config.toml
num_attention_heads = 6
vocab_size = 6177
hidden_act = "swiglu"
rope_fraction = 1.0
parallel_block = true
init_std_qkv = 0.0277
optimizer = "adam_variant"
beta1 = 0.9
schedule = "wsd"
decay_shape = "sqrt"
doc_mask = false
Each number is 500 + 50 x the weight over its row's rms, rounded and kept within 0 to 999. Layers, rows and columns count from 0. Numbers have three digits each. The size before them is the row's rms in percent of the matrix's.

# layer 10 MLP up, 320x128, rms 0.225, rows 0-99, columns 64-127
094:542446419455505541505468507489447564492523459518558464504487444458507466428520558563483499513422582419510407611461501510509496446455586565470458537477529468493531486501436502458540450424419523
100:573499508490501546509419432495557437435493573492425477468513462534533455469616573505458582606528515421467549590516590481569507505557453456429620472488468481427496464479439478517466536470507486
114:475508568526581442493460563512572570576495508554523524438538425415516463475472553458506462440446506491484473530512528476431501548541469401559567550529468522443460535510565426555552573450552494
099:475536390438541477438455491451509522516420542552535436455519560465484463407501487597485515413551482407456476471488458483492520467500609494493558499499550480624494523471464495458596489549458462
095:533530521526528474410506511454491416504463477580533544533519555514463532444557506526485473533474481497586597507487531464456488507470496477638540506534541478463413382423503546519502493568542511
109:582455397486534491522452430571525566566424483487485418449581396520583510590511551463460572463488508499485532477503520497438507456567502489590436490512495498440562590472535495395481492475503504
097:490531536506540586449478453484525510568399510548569420484552476508441516469556529505615604539489527537565489439508490558439561543542419491509526514478512428529531541450450583457613481463551525
092:439471484522438457513457482436462555510538502583428587547495431511550499567516506453465445525431519561493430468503515538532525524542370458495551537461494564569463452447501566390415534500514508
100:448403470508554564536444587521445503555503491430670503590523519433495474443484535570549532555481492354586518536513543474506494553505499567493503509521558477492487474602414503477541447531463552
100:573462493529657515411519577536561527535517491502585479470433449459484444542484526512500568476497615478460628517413482388440602453508520574556519512472466424516490521431534525369481502482492558
097:626493466407423511455453506498527513504562409550460419546545494503504550502490512466563454465502505554490467448518435523594548582394441577456603535431435450556448525486529543546554555565491485
092:501458485482517451485484512497442515485542449490469508530611395511490477448392560478409531502440435451413521518504425531481529527471573539595422508456485452502542493461567426485549537498558516
100:536495503557426527449451477534436477556539398476442556423451517634508466428516459449417547516484388543429504467440514455528494544451522419418512568427550485520560557441498385441459595460424490
098:534609468505449505497487463485481484492499348540515499478467445566467515568542493523509517537568400498505606460428493531559474546482552507453504399509431558478478470428590472676415508543530509
096:460482436518367457528534511586584474567539542504537574486532519544444498367535542401602444438532493498569537559590469553498581536432516495402518540549529493427479538554472497457505419493509586
102:405577465511498596431406489483527524544526604447377432549491508516574558453486571441558488492571435539570516528490519424422552508556436413451520561476498458435473343424494454537558511596519590
110:560552532597576475532441557567490538505542450439499467511518598436389507511536490437522450489599486475495539551565531526491567391574446572543558524523539568579450535509510545474410532535486541
098:487455523504525549482594517495521477474463572471552505446414460473470525515410660462458562606507481478469531514473574582490518544569462471467493517487488571413466494530501490605515492443446544
104:496503489462565584439528457523497528452461376503504428624428496458446444487492621550495410441494577509518468482561488490428468496536429441557583427472518460563501560605458485463547405506508545
099:536548483455518548499604512541415530516436463540515528517505443521547611437411501548529545479472457478457459467506487505545549445499523461533444483476404578606513533526521535402495581539521404
096:505497550535353510600544466510517490449487490666491452495527474566500487474522473416496447549451433504535507397535437487480503480473548445542538477488470458467474552462486549539518538497569418
114:575530438483484519485559493469545422585516508549511521565576551471602455542482467574499509569538446493521491519405530471465446448464568561580475501426548423476443462515422452497555545537455542
099:432469578486576512470393528536564538494359401475446494512399507454533511478513542529467590547520432502487429505495511452513478455497542575416537594512429446440409481502533513510538478426515480
097:551521508579454598434455481512557481515390545502502425468443521506382480441521435508491498451524485559567434422490512519504457467483509450425439490561511544554490511427511572451520537609425576
104:522507450478559442484545507496440574508503454539464480431539402611573498583444480486463469514539469476495544487428478441596539512515482456587570528548416477582460366509530463441410537408448539
109:428550504496461516478506545401586596510524483434486483526510468490476515483588463474503415473403465529460551562553524453470548538514474485554572498505389483535437600483562461452517530457505519
097:520478534468576468450495575528469435380498481454482505465453487567456522521559500455521451561550435565499460358507465427482486545514508469455449477492558432430505490443464458514456454530484495
114:499528526486556395484447511481599592420529480500485550553491456492473408481579421612443531542503484511517478399550481489495495484527539507508425455403408493461532439567557403546501566469512477
088:528563494462402443538444510504468478498540472454463470566492510494542558450500464541564506583548592544505480420485396547494469579472567588450445430428541471450440532576523560422560524527625527
101:478526490584436471545414467587452432520469558467543540427542583435466574455489424424537514535585534485446584521534417537474374598526516525451493493554567586444421451547534530501555505632532587
092:463500515490631461563492485547507512435578538569392505472454512556506493530535504563496464418440507480461471548511471545431457566498472634435437581468576508463551510580455523505499519492523573
112:407402528485550510417395472520453451553529560511519478485600501469497465489460444489482383445493451408546514470506478527468466495479517508488465617536547514512473541511421484481525548413527459
107:441374502469458486474499525498548453480478515495640513522444480486533486469459458576642565538411438518538567574462454450428492474455498493471528544557477496534596540460492418560531570522495529
093:543536506544404503530528545457494461474407416525566464494509432473551551517440635446534584519454463567465545455566528498449549439472520489534437516561556551514530525467522533464448527457464425
086:448506497474477450588606450513478602489533434557588470408564508501469512450396458431508473576566482595522457479489483485445509597526488403503572511507437476558434481409388399564429499393522513
092:540459468566460530490538541439475552530499504519583453531498478519542498480498538557519428604521597440511511479417404511481583516638441569460433490449519458499457456490452418493510501551544428
099:415531530478515553446491460442539609576530496516508519639473441517558502569461517567549483528442437490423538550462544579621473548421515533521545506445466549553488492527465532544394555430473455
096:546556488524435571491483570519497477424467550546506552464413583358554451511420556464416592600479510522503441531458525384500471597462561516532509454517487524486397451550461538558491548441595503
090:545413436452450398472431529542516472460475457540557495484581497525542434498501509556502580469510655547575421546438388503429536450536466545535467467520469488520524457496472565517450466524464504
090:532457501504438527548495465564535470508433472465472555598575475471547575476524421495512527536637371584471521409454590479542511395476526510460499609520482524478523464380517474473479497497539525
093:526458357474556459467540558553531453564446600493525449596539494572419427553586475540572413510492533489437532520490514456479584438443527507465507547497525566414509447447482577478536507493479544
102:460521503512514524450485539460452459490445490546468488522540539491570603510451393534499481518472528495401554554447509474488463471546490532416504576571499548377468433487483411599493408507602552
090:543527570526519519524462504536556547563469386501455467461454430496416495490558538530574437448538528442571524552465571416503495459507539519511469637501415477494499520497479526439418560471528589
107:467544477517462426413497527586476524414548458483551440558566469498546549507526577447469485532487433462439473564456532459509451476488496560421495545543473559592437482494485478619408511454528476
106:435473472505487450469596450525517527515496461546614519422432481538659529524544452480488517501517481488477500468514491425551528560584519486597447438465500549585507433477508490437452492491491536
097:440546519560578516439475553515516626523558441559545588434568528374477475556489519501521483453515435493495442549523586533547590479470559586526575559487432473469425482449637545531476410548471457
105:514512546370500536595452407473497466489477544523472471489524568577474502554528463476451514468473548475457458544518511401465570517416474415591544518520493466496367504419501477466512492491492553
099:453449528504556562562516501482472538527433512537583503487478427527555477608456454483490521483515491522539485523481540505518531549475507430499457436434530513478476499426521479454495581481458415
123:496525459460494484555515456558401535598471563506548479549505565457439465525446551511474648565605512519468505480476530498526505448570499510505510540477502525523508520423498659473416470513481476
122:461542607490458467415525513520516561604478508516505541527484503551361544475560492395507464493503505543494598549592494519455537467551498448565458537445501466621512584440464521539509448445584511
119:507643493495518473442494481434604404471605569525438530446498580445468508535544466489524552449482474547440473527484544518505435477539464515512491517575446580538519482472473586460609510440554525
092:420564469530454441544491413496455462525489467425561485574486540467496595441519501535488464505485509445442406543460462452508494524410533547493544522571562570565536447550474489532626531519412496
109:529567501597456594481504447527438477502496571525416454508510445453604540522516469529481528478486549474491540485522391507543475558572551505490541439447580460501454472484517567505477502566386470
101:550357379550571569461568491477616595498500475571486539466376445494456548387523519457591463481487392587450470377500560562527463526566509538529493507503473559521487440473467536480508534544560562
097:497511400531461505584505580493571490483531468570464502554432476520533409577538537486463588501504487510414581495532596593456529620459538555444470514459439427498517546594378479545496517429548502
105:359530533499644536589452490590501475506511413520450482480504594583525547507444511565512480438513498500538512577468464521420448433571476534498573441468495413554412483560551544525464437458508513
093:451536505491369568471604509531523527523504523526488459451473435466596450499558561506416524596503528408566497498498405490561479465492509510542525561521559565384541466527538527528438548493467503
102:508564509444591399544507485516466559461572561456546587460534535362432514528499474478450488439440574525444497588441565538462521527490433463586486524537571523481455515494388501438502496448425575
090:518467540380529511499523532354497558492512483499426424518493467498544492542567413531459518532426460539501659563536493484553600422544419539487481578506584477553600511483459516523457429511497477
103:401451498518517493578480489574538426552480479458602566417499537470458451437520509496541489583508479521533558517548536474451529451438524416520541543587467558541582473559562533624555496510503518
103:461442423590436523496501474532501519540561554502491456550493565512538575466471500442535556650520506484556488494427439580471491511426478498503510543480552525456520476455578545520564518492497607
102:438577489489467545578503404591472514496458509469414473469553467333439543407495560484488505497486424479496557476453516588561441476415498485528467555565489460498434532604493496482498427596598470
098:463485489526499511484500510524448556411555477584456508450451460556502413591497534593429544479478575450573505505523547469430553429493535565487636580424591447394472525482574516441478571554491496
100:560502488574532472497554479489580468482442506408535487449491508535571593395505465506515540443532497494516575482526427458486563473454541414369493409431508516511487525523473440570514533485504476
101:489470471561517491536565513463489569539432429508600454470564527568468474502486510487502514487487504523434561512525478471477410483438591526532563501453463441477398519476435422511520475481422456
103:539379535502430569547462442523562565514566525534556435460487431564482534522531539567516438574493556581454494572533528439542574525519388524457518475518488470449531507440553459531600561445497457
114:416557463483552509580552564410490472414477486526522598474494458574418462519420444579535541604546466446483538461507471448502475557520501544449508503499573572534448496450596462487518441548478553
090:537556536520481436426535486531499573487543474526457509539435463589484470612458435587485511495526488498477499433521509480541419529457395587531542617475495549586615391507415555480485489523476497
090:418517457448570405591480438520528451546503609457515516509538505488529564599464433494501501496502488491408489585512504457520507434502419477546493469483526501532427538453453490438490453504446517
104:502465533513406482535476549508541489542518570542530489565530489469489510579514491657552519431483533486527509343477442522388523535448477447574578409538454517482536498515540548450528542555527477
105:496462428543500523452487544551516580453543495493536518495474518470517420489501564449520511479556478543486539507524537544527428577551459508483475419451500528517455410483491520525478438520442440
106:503463444421478519573534473514570508473546483483516564491476381517540515387552512475487506564568360558507580464484508484522509407558563596517454487512512571520447569473573485548438453491433546
097:496472469563452415480499457489528462583514493404537391508491528507613505558498373454529450503456504439546533435487597498513581465503529486464527513486488505526543535488372517454478529449444515
099:588482563524503426487503509523529567503507496472536435508432491557430563479513440542567462460485527540481585546501490400492479463505391560360559547517541430537460523400525531507454519527495376
100:532468498501486558591496450476491550511582572526436503439554549520525552442448502419561374517481486521545499528544599509534499459470384581571495514481417438541543449530464531419482533456384406
100:489449449441480523471446565539519501590542501410419343575483486508501450505573475551567376461474509476486493466527532456531511536498362541550467497474570485492585448478584558549533506465502454
095:515601526501485556538537540460554475533489494487482547546501439531524409584530478542543455628553515555562598458506519493493492559573625564493494525504611531457522537631463476592544493472531536
093:526572420536519534544518498443451571411510450490519485536542514521446464452540563549551519476602466595494602556513510494564519491480532417519509491549481468542554521498436516495543463489494472
088:582493624457368493484508515438473536515514501584498506480487501502552514541513460514433501449411444550468435542524471402532534458442418558504449544421532473522597538534523468558504552457556511
097:505499514631564461492579470520506533536481506541516485569538570464472582439395581479496536434524437504443521526475514509433474435451520429410456514510481528544521551426501490476517442478463553
106:537538509491489471522471488436566502478563518502472596496530500508469460559412505489531532468563487601516495425470493459430441488421421457553565475480421436594569478489551441495497541451530501
095:519523501479505569525455344459491561535567553462516479434547526478548525488557513574476524541459525500445479608426506520547410368486417543531464491428460440524510491565447497529516517465476465
097:533519516523557431432534556456488428493545522506448486572611430602488564446531542519623439518480531438441524489543523555463518529489504464532483588523535357435469508494556480523439418514541493
110:498529458415535520481439479447589459534522502528573548495485419544476468573506498536501439665617524426507418476513552558442560468542423455540554479445460494438474448468520345442446446532484575
104:453545442483633595501586521490518487555401444517478515449510449501400481554488485444488515439461548538473544422517499530450546502489417573624526505460496554537498538523434541573548431510466538
106:528418543543516497444463583431529463510605446471460458505533559591451571515503514488514436519476499463504682526511472461531537569477497508516507523517438636588563468510416541582446505483388507
104:545479491557512449534566424547413509425492531491469563534462425479531539441511512589467446486497636455418589423520537531523455533471550512503600558481470495382493415570360505458470476488556416
096:482413540429511444457483520518525487521425415486584455513503581582472472499466554553552588458459543555491501438504565395545460568504479544442503459511496429517502508454548587555569441560443416
103:443477594514472423532517481447542518519557516493574572561503580429556527506525479397518610533497425452478554533423571490483397514426496462465507558536450515576524572555495614509527506509542538
092:454510596472450578540446513549512520493578407465465440476403543499525419558551477480526451480454527522498524493520536562524470504454408395418574515518532562450562445555464417537473567437509566
099:547576552493586481496429470566448481522565548547525494551525476511431491467435548457473481473561466550464494373607471497534392600582493551551485420512538439500481433518562485523559565582538554
096:395366538426484527485494592512468493498558548468550511538454500479479493537483547547501414514534516526506513462529495471472425537532522574541514425548497605454499514658521516561492518428452473
105:461537590519485502497537563547474469425435469488517440554553539473474369547482459529470539503523568530488464483519387526470537530545543608579548469535540400459409499540492527544571577458543497
091:531456395489497528464529498453593536430481508564514536576442439553478465452539496430548582457573550446449387488536500577453536444601474527488437520539530456454513584467454467499494468370495455
096:581525519483577456411496515494477399547521537451461467488456593522426571524445474416549442462456549530475571470514479520481488590546416522477502530433478474414550586499555462567467552515545589
091:492469584507541525595453535488552481493452414447556542496486557467526489497553522466449449537470591465425557449494464524508562546565579475571521521447582430388549491523450464485443468464402438
098:456548484525484535529558530517486514558451460558527457480500429469462488573575428536495478553515558454462469424472482556431421440473496418556567376430592468519484543543532535584528423536481435
102:539532530449517450561543465500499565513576485492541552425559490512501516497507427471561441504470532381358555522515535459467457531462583493460498466530456404512528530605466490629491497546519487
109:470511532421501516493441484452532505471529559477458524481477573578578599517484505524501496507521403486482522402484561533495523501525617404571458500483414366553538524501451541501516517455414524
107:492523490555475428411467552527559422451573528481495502543481427582439544575532442485608460475431585462511554487524468434501527562504454474546525525514426426525542457536453450480513445446509562